Weights of a small transformer language model: skips across layers.
Each number is 128 + 24 x the weight over its row's rms, rounded and kept within 0 to 255. Layers, rows and columns count from 0. Numbers have three digits each. The size before them is the row's rms in percent of the matrix's.

# layer 3 attention key, 256x320, rms 0.0375, rows 147-190, columns 160-319
056:077144125150132131076130103142121091153158124119137117097118087143091117105146157156151136139141108101123105106136112077141123120144135130127120039108126129121141103121115139082122124136082108134115126108090137116131144135155088103104105139119096133113103153165127130130150126113085181132120133134108095112165125153110128111095102082116140114139152126142092089176135172127125106129117173118166141130098118158155149123117157125112111112111185156109155134100149133151136156146196140
050:142144080107105134175125108121135144130122123139140115139146167132132115100124143142130140114098112149136130121123157139143174138141098117105186170117115143125122128122147122111125121110126175123127114113143130140115110066100170129145129116128117123115137031153181110148135150085127154135135136153140144119065100095119119153131145149165130192139084115113146132140128131131104128104104141090107117092125113138136118125116106131104153159121110128111129115160144143134155127100099130
058:162112140132154131180162159117116109150116134129143108128119157111142129167098104094137090125128123138170141146164123133140109142138143114155138165126104088127124127169130151116135124139162137103161107142138088151127100125086162150099165135192119114140118098097147114130124142116147090126154141123142163167115133103119150143135168149187128162107126130136149150138099139129142139123128120122093137123139195117116138103112097104155096137163105103135112126125095117128096112150048132
067:127142098129082101150097112152139121131172094115161126120133120124126125138135157128152156138124130107143141086121150138130136120142127108083125137147099142084147120162113125123068115124123113179140102097149138117118162105151101140144114117099170111133131105155139171109100129082087128128111132109120118089107132108120136137120111115095145163145111102121141123152150115126176102112134153099114080174102111116122137162137117150116116140111118109113123140117178162110139108135152127
058:115147117169135104103086124123120109150153095105133118118124146111139119130146126083165124129147096112186175147082132174143143157127083116116083117131140130148131098127153120116109093116095135125120105067090132116176145144135108111141092126121120093139141125133143123153131123134080110100122145131163117121128148120151140107138118113112140117138150083107103086170150165110159116120087118109136118125120126086076128109104128167140109179119176140085122143103196126106191113118135155
062:143138086106097137153146161162109098139096130146161150121106117114147110139103126102197120092097141100156092107139134119128149174161134125104160140155119119146119163115136117104128160060147130081153112180147119103179108102097124128142143115112190119126084113156139132128132134091120142151132139136123150133139147149145133135105135126128160146089108147137124144095117135094129125164139114139157121126133155151121140135115138174120144114104140119153119138154119122145059106132104107
056:137153124106150132149112111113154167095106137103114131083193102075160142091131096141133137145121116147153129120117075102107133088099148119118118100162162134137127196112161140123126112117113134157134157119092114119180107153151104106140114121118113119104149144120177129146075131106136136111121124147145082132135098069148144137158131114114125091114145117146096063138098162130149131119137150097129143150118113132094114139131143120109089110141112156124110133127138118146177119115107131
047:103155107116148146145118124156139137157104142138067127165160140140138102111107137145117145139076147131117123127105122109085141128138118130132102131086106117130125137136130142131153127118142152127129160127138125123138122117108155139091131126158174137114141072115144144085119111128131116140128149130128138155137128058101108124097088128147107153121140138146155107125130095079087104094130128152114126172112146163140134110152134157129125128140142152131109109127166103165071124151157113
055:139177099094106127176164127130122174138146170120120094151170113138156159093096136151076124139103126145065145119158118110121132115128164146105128154101144125169128145154159153120107129124102131050144139141175108151102126123106135092103151103123148154173078117124139120129145119163137143137159130157108127129115095109107135111094110136137098146141120173148131143123096122127081117124171130120133163099134112151157121114157111117138102090098165160130112092129139122097113206136096107
051:104121194095148145175107128114142105108122140106142103149136143175141136133127060145142123118119095136119127133171120101111102172123120089100126147139091151150146084088105126145110104107154147124121120182155107121111089144146133125148140132156123150124060115172078121147153113081123126122110136092109144152115148147147123172128196114116117108118155121120153153123115092150116152113145128147099095145131171146125103135151152144107162125163100078130163165144109122137081065123074137
048:137107167142118150132125128126120209111137151134187118083091152120202135123153108111114121162096163120136149141132143112131111117041133150109137149090109111079126137129200125145164142126117111116134149149163108165117157122115108113130116141145137094170110141139162100117111144124135108091166151127096115135103149108145110136132150096145129117149081132165176162126127122152095125116140128138137143143142132152145118127121116114166088158157106107098112160119148144124146059106083114
058:147125133135149143157131145133113121152135122147148153146115148162141105132094107121084122089121128092119098107086139147130124146125107092102098149089113126132135108164133125144126090133128163198107137155174095141109146086144147130136147129084151118111132074133119107155142117108180121119116127088103120130109134115117129162082166148116143156117110125156159163130131068133102111124149120089121083149087156114148089164148147131126171169131113133141154146121139145143090091102116075
051:121122154127095137112173168096160147156118121144110112107147154137195127141141126125156172128142141131117128141160118167117126136135114171112181138090120125107148143169118178162112145138122138090148138151173114113096088099109117148116148167167131131171116120121107122105141149124151135124098141172109165086119154124117101115133162145139147116157102121175152146141147070152109154099101159140114123117092161147133127100139091063139134165146111127155145139146109106131129128146120150
128:154141120155153106149164085115168144121095153105128094150125122138092094127145157110160136143128138143135150183162102126116097160126137111087093129077136099160116087143099085121136118122110102147134178149101100129140165160103097171132155123122156164152147097130111117165144090112156120096138130112096101162119150131154107169115129156113160075146108140127117130126132143150119122090128089119117138153118119119161112109153126105123140161081134112148084166106150134077109100067130159
133:117121090124106142130100129119102145121162146098118114121121080138120119099125110136119125155111163136101106144139141124121134099145168142072072151113131139149119099142172112126128108163129129169152116096160174141128134140124114136166111105109132127133111105086129094122101124137151183140103126162135139156145129111146152107128119126160113112172177136176151146142168130134111124073134099129150162110102104102128158135083148138107119104134144130156089082108153087138117138160142073
131:172111064158121131097112094142094110116122092129134131104139136146131126122134124135117095108100154162113124130134077100101066098123125160144090129161089160183152151106107103082118128163132171107107135174114152116166133162151100121138130115095183084117122133101129103174137170157160143125131075121111110111146095147203161183127139126117132095129124149125142143090149099120110113091107133129132104163136136159116184144122168134140128156123136172142126138129140122115155144139117158
135:152108112127112144125174138136162118113128138137137114144132097160127126153154071136131119132161096115183109093125164136124163160142140140134168125167140165085111085122121098124162074135111137144133099169143134158180129166123116100104164137150149099088162120100190175140129138129147130071116155108160112098125136120148103143120147140113152134113167088188126096139150122109128104163144130081160147084126124113162095150141164132143136137122100143149107117137135103147118116099113119
132:120140142131117119147148152092083110105100133118144161104116109145179110164119111132131104127120141115093140135121101162149172104149124129137102143131150118111163160096148124100141133135135116142134123088157124169156115133116115131149143128094185159158135094113156103116136115110138116117188141143096107134127162144179161141123104097147140118103125139156141135135106124130135157183143119130087057114116177137122121156135127103122138125092120086187156112108110118183110115099113115
137:154133140101151105122132146091144129120141123163120130137159132159096119110086148100121107145071123126081111165118132150157126122130112136100141156112133127128052122141127137136111155108069085103099137088115093123095138138123120101162135134150107114124136152129128135072098129184116132117159126126138103125078136144118159098131117115141163194155146134170114159121140122132101108099098112109168129143135176167157098166099144125077161093137167178134088124150187148127142141103131168
143:122123109135162151159129117082113132125125131135112115107106155103137127159119110120142105126116110127141200147108140155091143167157103087114127148108133124149072111143154139133131123119158122111109199130163172082148158094098184162137130113182144099129159137096117163121099119114150087125147159118100160132118119114148145138158156099152117119149087104134149136112148140117147168138104112130123109143133190094131091097123151111141129140118130129176114144139112110177135094140083113
136:153111074136117171131126172154135128097160166127139147145165077115128103132129121126099134099156110124100124090121072147103093082127156138133106134166140113132130134114102119152113125168135074139113134153155126122098139154167133146119147121106136133072124146122156138157152105120157156100119103168138094138150131139113154100100102152093099118137123099102148128185134136121102131166125118103157165139086130142142109100134160119116124097117158133104118081124173129116128131117160121
124:104119114116112149095121168100155098131151085118151138140132113134152100159126151089104122115110112189157115090093144176099144104140125125135123104148149116155096114128092131118147097148159137110170046181158129099135136106119149122110114141096138115129141128090124105160129134181106132102124094100120133122132099133162169129114088095110093149118144123135103130122110166132142105128151128065160106167123114125149136167154135134161106112130131119102118117185106157147115145130135120
128:162142124110102087114159107132125130139120115086125127150136123100117099130144137106116109098105128137164142105129100117171141135080116128087126143133119108153065091092114169151104145130129095170114121110141130155100113101135110103133117110099139169095087162132077128130141071163125158135068125149094152110116116116148111128112119117124144130143171096127098092120118120119125165072130157116146171115133145122115115170153134158084110133157146148139119138142127151152135144108123135
135:133103137105125108117067099171127164116103096070174147145111119138108124115137110119138161131120113134145091124142138142123128163134118122140124097148086100100153101088179136140124128101108098123139151143154129131119134116126124148166137114125134135090121139140144107089064132124142153151120117145107125196159144068158139139145118123124130154136125106120162107142176137150115099122155129138123169145137103113155151128160168138155126155115134151134135118159138146164131160115124181
125:106132128130131159103115123113161154144134114137171128117176140131133127104136143155115127140143134099133088127137120096147149137078123172159168090110106134132125124136158162131119123138102167135139142144117169123122091112152122140131100131104154100106146135127124154117136140118126164113156135139139142107101131137115132122112128124137116134163136105124125110143133144131085110143137082148105108149102109127121162108153121120138142172119107135155094132109178089163133175147175141
137:091124141119123118090096103111153130092140157174118130070098145107111127121116145142082154118090166094154084125137124106112130122107140137142149152172127140166160102178133128140126156127145104142102136129109157121100108187150122113098103141074133150145096134162103144129145095119139129154124131136102145179089113122160104097137118086093100116117153120111123154121099142135097146146162117135152168130084076127157150146104158124118150091147134165120165148138088143144100113106173149
133:142100087081141122129151116140121106129114145137110158132119109140112124154086082149164115144102160145135134134158126107157126121113077104123166172139131114148149105160138129093152098105118113145162128130140101136125140171115128163090117136127152146100184109142099070094126093121099139098123125146134144156121097147113152095119149145151124102117157114123136112073091107122180165135086115110110119109131142124090105078102109123156130183161140137102116163119099100158132098149156151
131:072134157088124102124153137133151129124133087153098114116123116122112149160097077149123147155162108107158130122122128151186109132120120128124138095147144093107142174133142109117140120148139085120166141115157150141112140135123117104091061137104097130109094148084112123115130169137097120130097124145111091088099112137132131166125148152113130145179116160139128128157136104133113116147116139125115145107102146129115144130153135140131111126136104149149117138191173072124115120114149128
132:154145148154136144100129131130075128113141094133138154103149099143115150099089120143134167082117146114066137136152132147126075098115129144139106111147101175175091117089094132161140154112109100137138093122135130178136185096155123088141124125105129164140125136069114157149114094128159129112142127100163121117149159142137129077132090152126123184068149111133144126106135121125130107172147155146113118167120109139155104094140137116141126130157148126142171116135160101138084173123151112
129:109164113134135122133147103140126135162146101113175109144121110115127152128145153110144104120132175095101086082163077153085122111121155124180101145141110164100127145162108116125169084139184116129163125116123106140165169125122149146135164153161154186117146139109153173127142101090117134137099108176120117127151101127153124093130136145116129099074120115131104138104111095134168108081125147162119131127123093134166126133094167152123118142150136171174144180157121185176111147129132125
133:136125128101181115123137084123052092135091134125132156148147128168117136120112101162160195145111074110172103125101179111085108147109128152107084119109136080155097153127141144130155153109139124133167164136161157143111105155117155102108167106144100149114158120130120148126154142090154121141105128127117162140122148122108101139110086107114126101082129185158107118142135106137152147130143091108128142153133158139118137113149145150083152111178148126126125127103129130161142134105159104
134:080138106126172150107135137166121161105121083122129167114151155111121147091117166161107129135102136150127121131149143123153123149108106149153128129165149158093110155132112136152068134159111123130121128174113158133137138118147145143107150106087137149122119132110151124141107108132103163108133139179074125122100123157152150096115089123111140127107166094109121146126132142154145107129127121163124148139098134085156105116129094115137169140123109107140123112113134095094123138113120121
134:143140157112128153091107107106110147117128127146144105101137113113144104158082135141128134153152168120130117082090162156132155141095143147165151119124117120081138105138139130119137122143152145142068151118136094099177146127108151062146099163136128137115100103100124168138155061107079124111109136143128114162160162101099134127130132096114152115160142149115139118126177085165154111094160113156136106144139156154146133116124150111159091146118121108070149101147157090117144125125117137
130:122131118166112125141117129106118107096132120134132167140150111116074076100129100088133091128119145137139117154145145154129124116137150131114132131094096111060126134115136143138084150139155141065183150140140201174172152109132097123122112147148108125116086083134135116139163081122165106161117138133127144127158135091121168125093131162095120168122106097174126109100139147124134165146131112134136166166140120119133095103084114127133114154162120121115064135148161181084139108127127115
137:099111148154110146121190112169116143091168110132134107066112072142087081116158099146121131120080135133139131143146106135150115150145134122131156104115094081152119090102138139115102112114139140107104131164163128104118125108129103152122149096116183126145120125087106137085118123112087134112107115128142153094146115111131157135140080143130137108113130142135168162122104104153140144116131145101132099110132114134131102121114112165112150129114126108126087110108154146154109139180134121
142:107105111135129197117132105126143129088140077138131124102160119110091138073107106133094105133099147121117114157125124128109129116107180150105111078157134143149165122096135128130155146163158103145109134129125147124120145124162108124133101104090156117110098131104104124125121096111117158121124120132168098118160117155129108088103126113105133108152112130111121092132105143141123037150147131115173112093059111189136106123090114118125118124131137148110139148150146122171112172093138116
132:174115106154087139116136189142104131117118162135144135139133136126075105162120093103150137127112119103133078158103127153117145104116096135146195129179084115131120165117173096127156126138129135130148130158141123099169120082111130147129110132103138118129116149108109075159102167118121132155133111098137127123134115102078110127135136142123110071105149132154149108100151174135125117115143142177112157122105107170181128140124126097127141100128130116162162141161122141143116159086129160
135:131059130094136091166165138071106103160099133113124093145086142126110158113119156116160103103078142127131159115109112138142122107170115112152155125135110156078110117128145115136158121133106154151113123099145138127168122071121145110098113117130122189148100149116072101128118116146159076168131125116107125093163088129097134170118119118129107149168129126124167159141118109155134136124069156097121150089159131137152151155128125116122154165112136145156096136163132154133170089152137114
132:134083125188173173128138160131106101098164108141121117118135099169106169132146134133125109115147105102112110152115159151108153130130120124108121172103097095160141086117150107127153135133121154109103126134146099178085100115116145098109147130153110118153094147138157131135136101124108093137135124144072120145153150098159133152146140136159108124141099111150119135111104113103107147079146117122117113113154127127140166130121122103108165142060139099120141198141182139164126140135117121
137:113139111130128085141138056127117104138147125121107119127113141116139133169094130131163148097124120154124174137132154114086113125172070110167125155167148103149169122100186137132103117122116101109148121101112144162155167106113133155136127133170111097148108098139131096125086093120151088147131146113176130110102133136150132123134118166134145129150110137118164150121147150092123137160147157116084141093140142094122131123120121132115128161119131144134117132142105111155144087102108141
132:200090134099108134096114105087097146141127126109110136148129137160161156122144124119141109157124123142128106134142153096149087128141142141139134150106156114160109120137098137121106146119192177163127118108150142138127161108131173156140137144127100129129152113174144092130131122157151136136167119100138077133085166131102103137147133109139141188150131127145124139128101165134167147120082145080125114081156122100120137109110101118129143111099131143131131143131151106070110130108089114
133:111126133181181127149136173143142139092171093157162086151140162168129100109169131117130104142146100150116161152080161110148112168116131073150082161112137096108160138162117087114124084144117163149128111157122102127091175133107113130104175146136104128132149128115147121117165157124174074112170126101179140116094127153142115108130150141139160120146144133141140149094132135121117139139152158137131113096173176138125118121117158121132165132141134097136088101130114140197094118147111109
128:100097147142113124119137162108150116154120129125108140137129151127150155173146159148086169128168155147160126160124120149092119119131137125134138146135143147142171105124106117105173101122160079143096125122102120151124126107095161114168120139142174178135172105137099126134116150123134112173102086083167128128146103128084122177122106126122081136114098164184143108102083160145105116109126152120132127132129132132122124109147147105118134148137103103114088125123129099092103115149132144
134:094141165110116141127110126156134113139144109146126099096127109135102098126113131101144121088114137091173117194115134119124100144151117158138159112118148101143131140112141115125126085146114129154165092106092097096107131171148095084123172089109152135101130128087125119141090113112176143133148138138134161067148102118122113115162131137109112082081124154102191176126120128112122141124096108123109120149097118145165146157105133096124139153085092123115096150120123114088195115132130116
# layer 3 attention query, 256x320, rms 0.0376, rows 148-191, columns 160-319
079:111154148101100147125152132130127134138143118104143163072116137093143119138083138140133081100090120115161137123159121129127131139141097140139129113120114084093127150149127146137136097110146127108090125129104151119131120133145060103115108121138124153126070105115116167149143123105143146145134152125117128144153148172134095106137076122106105111101122147106156150132115177100111086165118144126142129153098109124199131078135117145159119130145139165100134142122133119116121134149156104
066:154126161096132111178144083090162157134135158086130136108115145096154136145103159089144142125097105127166163132118156152135135116126121119096117147112137094141117149161141074187158124128112152115125145112159119143125105112094145147079142162099109146128090116131140153121114155144128128125158152112148103109141150167122124105165139139108099124125098113180177157110088158120163122136100127143092128139120128113140118089140127091084160137125105141148168133100098110125150105149128094
069:121128109112134144095124178160130106118099109144124148135121118125119125140104111178103142138122135103098129125150085147145109127140134114147141124150183117127112132144093157105134153152139128129118129100097098112122100133150101119150148118133135111138093106106117154128128117109181171133085104149110160148118121142167098147070132148151144140118120173116090120158160132143129130106128109149142131118085089151150141106148157141165104118173142145136128117121163113130146148078126142
070:143108109111114099144134111103120121116136120169139111123164155142116118156123166140105163099105138136145109127138140169111144101115099101154097133138089126131113146098114141110123136117098085094114115081127133131126108143111125136123156070115115135135073132149100136166131104120113120140103155082125117131144118116111148145151138127105103137125154089123148125109093122096127084090149127115157129095095120113152135157107107140092154157123180172119120109161102169121140140139115148
084:114130116134130159165103112141100147171144162130084140104155085133121121141119172123117152094123139105117127174172134113139133101171141154126128120135132110129126169121134105132139133087125114138121115151133116118165111113152149145103119155112146146179089167148151111089128139128125167175118124156097135149171176152126128113104107132128123096150126112136129140115158178104075112171128131120110182122141142149134160120141139216150099106129113129116093127145134135130059181155124085
080:119157146161125107111105134120140128097127128122151117165098119135108120143156128180143152177125106163073108108115116133121114119151093068103127117082122138160129144129089121120164148125127097137127111120109092126067153121123135077138126162105116177121186146163109144104133084112145125150159142113118082133129117172123149127144057094054152141155152134133124121137129095169108104084136132145112145156130150140148144131115147105176093133123150140122147158120155123124138172152126141
108:113153115086123116143112131160056119147157123158113138082101099117120175141062086148147115108085087109119150094163093138145149142182140113114127083179127114118110171135134172130105125151133102118136115094143102120146119163144107117110128144135133106166125081108166122140108116105104136169126113192131118135112115114124139120115082100108123104127131132095099142162166143093103116142102137137095147135103142141168123145088124125118096120154120158092167108152125117096127123101126127
085:170131122122136154168152104164108121153138119109162164149107136121147139063140092087154116108169118135166135120112138185159143137080153207107097103101088106118099121149123108132113151152117146132126150138112154123118131147149122110105099147136150128127089107138121120155139126145129132105139090152128095145156149096092142081152085145130154140156144131104119143132121168083103163136080162094106120108128154103134168143125146104130139140131109143156163124074083124141094102123169132
098:119113130099106081126117133138120155169161133103119086112128104130104127166136146104135138136125085117115117128170141115133148126159144095103132124157111106126145121127152119174116126106116108151101116112148085123101112143119146120106127114140108116096131143159162136129107153094107144129088126177130137130097120125120124097121134105095133113120152087129085112116161143111132141123129154123142185135124135156139102130107140122132102112167136145099149123137098141148160132117092144
112:109175153104136130137121083125094150132160095118129126122138125128194141158064108137155167131116093131089152101135158146090144156146117129138104111128151156143096110120156158155079149128108104122112113110112144115154151095125160138135130151152127087168143128114149154153089127119082101135131128109173129160123176145122157085134061091143117134161113099115114171167124132140149121148148139104130109130093149120150114090106132106138090128166138100099161116140132088148102143109145134
085:125138103106150103100105127152110121166138091118153115095140134106153120122126129138107086165122096094117127124154127106142102116156109117119140082159127143128119151168155163128084143143082142160119106121108146133132142144143115152143116137110142121167155095150120177131113150101129105135099135139139123143094094124152087111102121076131120130127164175099100109141176155118140123136114133114139155142104158126141133117131127113128103128133123173107122101113174118115132148129108147
075:138152107131103113138144145187127126114119108125122112140134147134156142132078150107138147118136104142196144144136164137111138153116131126145115127126134148110183091134164134186124102101130118138126097107124121120163117165105078116118119153173133108119159107137147138150116116117097119116124137139155133122113149114134113119184085124116100077117140091072139078144129150145128119167127167101160092156128106140117126106123114123137120100152107128108156153103116085104132122116131146
105:145137113169139122160174091118180153111098153118114095149141120146088087117143155101169140135125140143144148174171106120116094147113150120090090137068133106158113082153101087129143121121099102150136181152105104128139164170103102179109136127114149166145144101123102119163153091118155135098145135107098100160136138139151116168123132156107155092136106143127101128118132146146111124093123087120107141142107117115151116112158126105131128165088126112133092168109146130087116101065133159
113:120119095111098146152104137133099153124171140100120109116125083122118120106125107137124113153103155136105098141133147124124138105138167149077070138111127137165116101160157116115133107153130125165158110098165178140129126146125101137157108106116137120122120108087124086128112122124146187131094134163133136145146133099146136104137121130152103111162172136171141140139166128129116126073130104119152169115108098102130150141090147145102100111140155130161095074108154084130117124156141072
115:163113081144130129095111085146095103120117094132127134113139135164149139128131120132110098116098151158112138126134083108092068110150112150152082136154086149184148151125106109087121123161131183105106138176111149117167131157149094132144139126106178083117117139104135106171144176150164144127127085108107113113152092148198171177117136115126137095118106148134145146102148106114106119094115135119126101153149153156114188145125164149165127161133139166152121145124138113121137144143116158
121:156104110140115136133168131142162125120126141136135123148133096145117118148152067136132120137169088117181113091134160125125166158139135139130166134164143158090118085124116105118164077132121138124134092164149133163184122168119113093099152141153147099095173117100180162143138132136154124071110159103157116110137148117134109144123150140116149137113168091182122104147147128111132113165151136082168153077125127112159096153139162139162131131116103141149108109136128105150111111110115118
117:120142136119126125133152151084096107117100121125140157097108111128180099155116114132124096120119147120094131129117109150147171096155127128144099136114155131111161164095151122127142135133134123145134123094155130167156127128126112124144142126095198164143143094120149103122132111107138116111186136148111099132138166144177154128116105107148136118103133143157147141133103126130129151183146117129085051104100171141116122161138130095110143130086121089183159110105107127177100110089107123
110:157129139109149105119132152099144130123142119158117131132166128154092131123081141098116103152073122128088115163112123141151123129136126139098152143121120130134066116137138134142115158094071081109096140099113089124091135135130116094142137119152103109120125149132141137077095130186114138122159141131130104121069132164112159102144124115142169190153143135164125162132137119130095103095111118104177135146138169159170105167099141123077167092138152179134096128132192142129142133107132164
094:120129130122134154178117119072108148113145132147100113109120140080136110156121111130132116125109110135157178140091149156086143139125128100101136140111111134148074107144152124151135108118159115111113202130177184071135174108100178147141128103148142106124165136095113156121114101127141097119156168115102132123118131138141140128173160093125122121144086094126160131115133146127154161138105138135132100156112171101126076097129145097125138141117120134162129145151099124167131086133093113
095:150104079145128172126126173162143116086154160112144131151144114138130105135124133115113137108158121118086135098125068144112095100143147127144091136171143110141124139108090143130110130149129067153111137155141123127101137143190139156127147119123135127079123155127153138151162116123163153113109092166124097148147127128113158106079087151108094117142120113106137126182147137111107137159128116104156165125091147137143121107132158114115128097109163131106112093124174120114130142128161124
096:103125115122115145098118166104159086119137081109142139139125100140159098162130146092105129125104108185142111091107129154104133114145119127132124101144144109158089095139103127118148101151160138126160048173156128090145139094132149122095123150108152110124141123085119110150127139174103125104121113107122137135118107137155168123100083092116087149106146122135101131118104172133139121121146129068148122164119118121141134164152140135169110115134137127100114129187107149146113158128117114
094:151144120118117097103151116138134120134117116086123116146123124114114097132146140103117102097117130142151151106122094112177131146089109127091113142127137118157073087097100177143101145134127091165121115114133129157098119108140128109126128110103140155089076161131089130122138076161131161123056124159099162111117111125149108132090123126136158138141169115131100114118126130121119166080129149110139176115146146115122119168157136151090103140171155154129125143131134142154141142114108136
117:140101140100128107101068097183113176109104092075155147143107136152106124118131114117137162132119110145136100120138141152124130176145115113144120111156099099098156114089175135135118131099103108117125154146151140129129124103129128147164133124125115129098118135142141102093069135110145145152127109128109123201149137065157147149114136119134132164137120093120159100147170140143109100127140117138122170142135106103139150137155161134163129151109133145138136115154148141162123165122126177
094:116136109137141159111113129125165146152114111130167120129165149128134139107130147141111126144154141097116099130148115095149148145086120177153153095116125134143127118142156175104116128140101156133140140147111160121130088108160116146124103141116150092103144135132125143116122151118138165102143126148135161128095124131119143115090126124147122128162147123131114100141150151124077112146140074145096115150094128132122161107151128111148143170128121146158100141090172086162120174148179154
106:084121130123126116075086117120154125091130165163120145078101164123112127129110138150079155133098169092153093126142123104108123146115139135139146152172136145160166095178114136125122160128149104144091136134105141117102105183143115105103107149090141142145113146162094137111143091107139123147120140130100157175099103111165093105116132092087101110126156122118124149115102125130109158142167104136145162124088080127158156153096156146139150098145139156126164153131097143147103121114165154
108:140099101077139113132155126136132112128126133133125155119123110133116126148098082142157110133118152142135120130154134102160139125097086120109172180134123124143152101154144116089149100116111110138158123122153104134125147180130128173097108136113146148095174092136104068096127088122096139106128129149150134148107103160118165094133143135144113108121155109111128119077092107135184166141086125108125119123132149127098108071104104114150127179163131147105112163129082106155142089147176159
107:078136158096123113142152144131150131125123091164097108108130124123124147160089084129100147154152107101161126128119125145180107138122122136127133098145149099105132171142147113112149125134136087122171143121159147141110128131128124105096075152100101124102088129086106116116127154140105128138089123154109089101099110128134128167123150156120117151187111166136133121150122105140098103137115135118115157101106133136116152128158134144143110121143088143145118147186182081117109119117152130
097:157138143159135158099127135133078131122134102135126132101152107174121155104087115147145166083136158117061140131144129157125077113128127142146109107149105164178102120079061139156135159119107105127134088130121129183135179091161119099132135125111134157147120141068112160151109100131167129122143127111148135122154154138139131077115078166147131181074160112135137131102130112114129112165149150135123127171122113147153119098147132114157129119162159124151164108134151090137086167124158118
115:113170114131137122133143110136114129149153100122173124130138107123122146128138162111130104108119182103107085085152078135073116112121167120184099147150111146096125149160096113129163091147185114116154130125130115136168157129106144134130149160161164167120136136106152171121139104096121137133103106169118117122146098121150120088121136154120136103073117115128115140107102083135152096086128147167117132122109085130157138139092162161117133139151125173163136176160130184179110161120135125
109:138130141112187117127149089111056106139096147127133141143147134154113132122105093162153197133118068104166099129107171116087119158108124152120079128123138084165094153125130145127151153102138116124164159135149158145114099153142153093117175110145114151104140126123121144124165145105154129140112129128121162142123146113120088126116094116130133100083127182152112124131124113129148144130151095111127147152133171144121128112154139147078144119179144119117128125097136128155131160108164123
108:083139094138195143086136129175124168110113083125129167132138156112120157094120158154116131139118119149116146141166132138156116156128095136160109132161160157098109153135097139135073143150082133125124130173118151142144135108133150149102150121091136138142107136112143123142097103130105162117122146170072129120106115160144156106105082133120140124118165106106111136121144144165151122123121124164118155128110139086158112119131098118128167142122120098152120115108130086091116156116127122
119:138143154121124151108101103114113140134130137137146117111141118139153094149093137148128128155152172127132121081098167162135159139093144145170152121115117126089135116151136133109139124146146150133064152112127090107171136130103147063162099161145136135112102109104126160143156055111085131110118140145143120163166166103101131131113131091115145106154139152125127122126171079181159111093155112153145103138135163159136129123115153111151078137118121108069142107153159101118144130116113140
114:115132119168104130138114137093117128120125131126140163123151118120068077094126091090141096128121152137135118155148135163124131107140148132114139145104100117062131132117134145122089146140164128071182142141129200167163149103143094131126103137142118127116083078133126110134161079113166121156119141144133150121157134077129160122109133163084121165127113097172143101109150143126128166148140104135140170163158113113120093105087111118137112151167122116125069138141167183083148125128119121
127:096105144153114135116185110159115133098157126128146085088124083136089082114171097135129145125076135123135142143145109137146108143162134117134151111116102090152120084113139137107110119100146139092102124152154123098114122099123095147112159088113173125145117134085113133084114118102091140116115115126149145102152126122129152140138086148144144105096130145138157161123107102161149145114134152098133088100141117139127092123109112171104133129108120116125092109110143154150125141183143119
091:113105096153149192098133097143150110097126088135132110097160137110091147082096107121100093131111150116104133153134114122116119136130177145117105070168150139151159121102125147100153151171149096143103140127120139124134147108160112127140097121119159107121092138106102123119122103104123154129112110129163117126154107150132114087081118115122133110145113144118119082123117143131132045147144122110164112080082127187142113117081130120143104114130155150120135166147154113186115163093131121
119:179109107145088141124145187131103132117129166141144135131137131116074110158127078085147128130125120092130085161107125151118146108125100139145192137178078116140116165127177106129146129146121132139146126151144131105167114091123122147129122132094132106139087143119116077160107170112128141153132101107136126131145117104075114131134145129128103081112150138149133108093148175136126125114145143173104159129101108179182122127126135088118143101134147125163160138155122141143123156099125161
099:126065133086117104162166130076107111164105118125131103138111130125106151102118159132158105104082143125141148114101122144136119112152120124149149118132103164072112112129138109142162109138109147160116123095140134126163122075119137108079114122114112192143090140108090099140115118142160074156129133105109112093166095133106132167152125112113101138169130116126170163142113101149135127124071153097124143109149117137158133156128123111113149170115139137147106139178125164143177072152143107
112:142081126176173174129126159129097113099161101135120130103142083154100159123153135139130111114133111087120100160116161150105146135122126131115114169103096093149135093112162093134156137137133152108103128136148101176080106117120144091112156119142114124149103158129151133150127095112107108118133128145070114140158155110163131144151149137155115129133113101145127136109105111104109133072149121125108109128146099130137157128114120113110173143066129101107130186140182142168120150132126123
095:129139110135108070153134061115117121126146128121110122124115142108135129174114127141164149111115119153141171133123167100087114109158083119153128145162147109153165120097183130159107114134122110106150115100117146153141175109130129147143128135151104099145112110143130099131094083126145085145140157111174124096099142141145135125158124157125155135147117128118177160125146148092124144151153165120093131096146140088114118124122120134110130174126119132133122127146087117157150079109116137
119:200082143095097139093118107094101150137128128105109139146117134129152152117141126100135110144117121152123102134124149119155095119132145155143135145116152119169107127149094129111105155127183167165132120104163142143120160113150185149140133145134099130126156116167154102141131119144149137129163118094138085127086169125106106129137138112142133185160125132139129143131096158127159145117082144082126120092147131093114133105118097118127147123099136150123141151126143108076107127111098116
112:110122147165162130135134168137144156095171087149160080139155160147126094099176127108129104136134109152119141141083169108153115168087144089155074160113128099117164135172125084118120088149112150157134105148134099138092172122096122130109166157123107138124157128117137113128162152122167065107158136107178139118100127151140119095148147133120161124153147132138142160114121142108101127140142151136134113107164172129123115124129168104125174146138135104128096111119120143188090115151117114
118:095112150141107129135136158112151123165125120130112142129135142119142139166143152152095176120158162149151115164127119138093115115100151140127131144135150154150171107114099118124159099117175078144103128124106128144116133115102153104159124130113182188116186092132096132137118153127123126153107086077177119130139102128094117173137127134102094132108109155174136126108090148148108100118127136122135125143125128127114123112149138101113133152148100110110099122143131117091102094140124150
118:096147159110115130133112130150132117135156109144126107096140116134090095133119141101149126093112137086169108187105130125119099151138120145126157109118155114146134131130149123118127089140121128147164095097101103099110130164154096081115156091103150139092125128086122126143087113113177135140149143127127156061152100113115118116158129145105103082083135152101182172126116123101118141131102104124106118153093108138170144162093136097124131159085098125112110153135132121085185115128131119
107:179164135108100154135118118104106118122150106134123083135127127131130116100122189117094104141146087159165157156107140163147125141110120122119188102126108152169157121108147085114119122142105091140110150066152157102142158148113125166155132163130151164113116098132109170125144114120122126116140117121153132094109102085137148165155114099137114162123120120111130132117135108120138144135163107087138172111174134132108165151081089150100140122143148116125116121139132120136140122081113160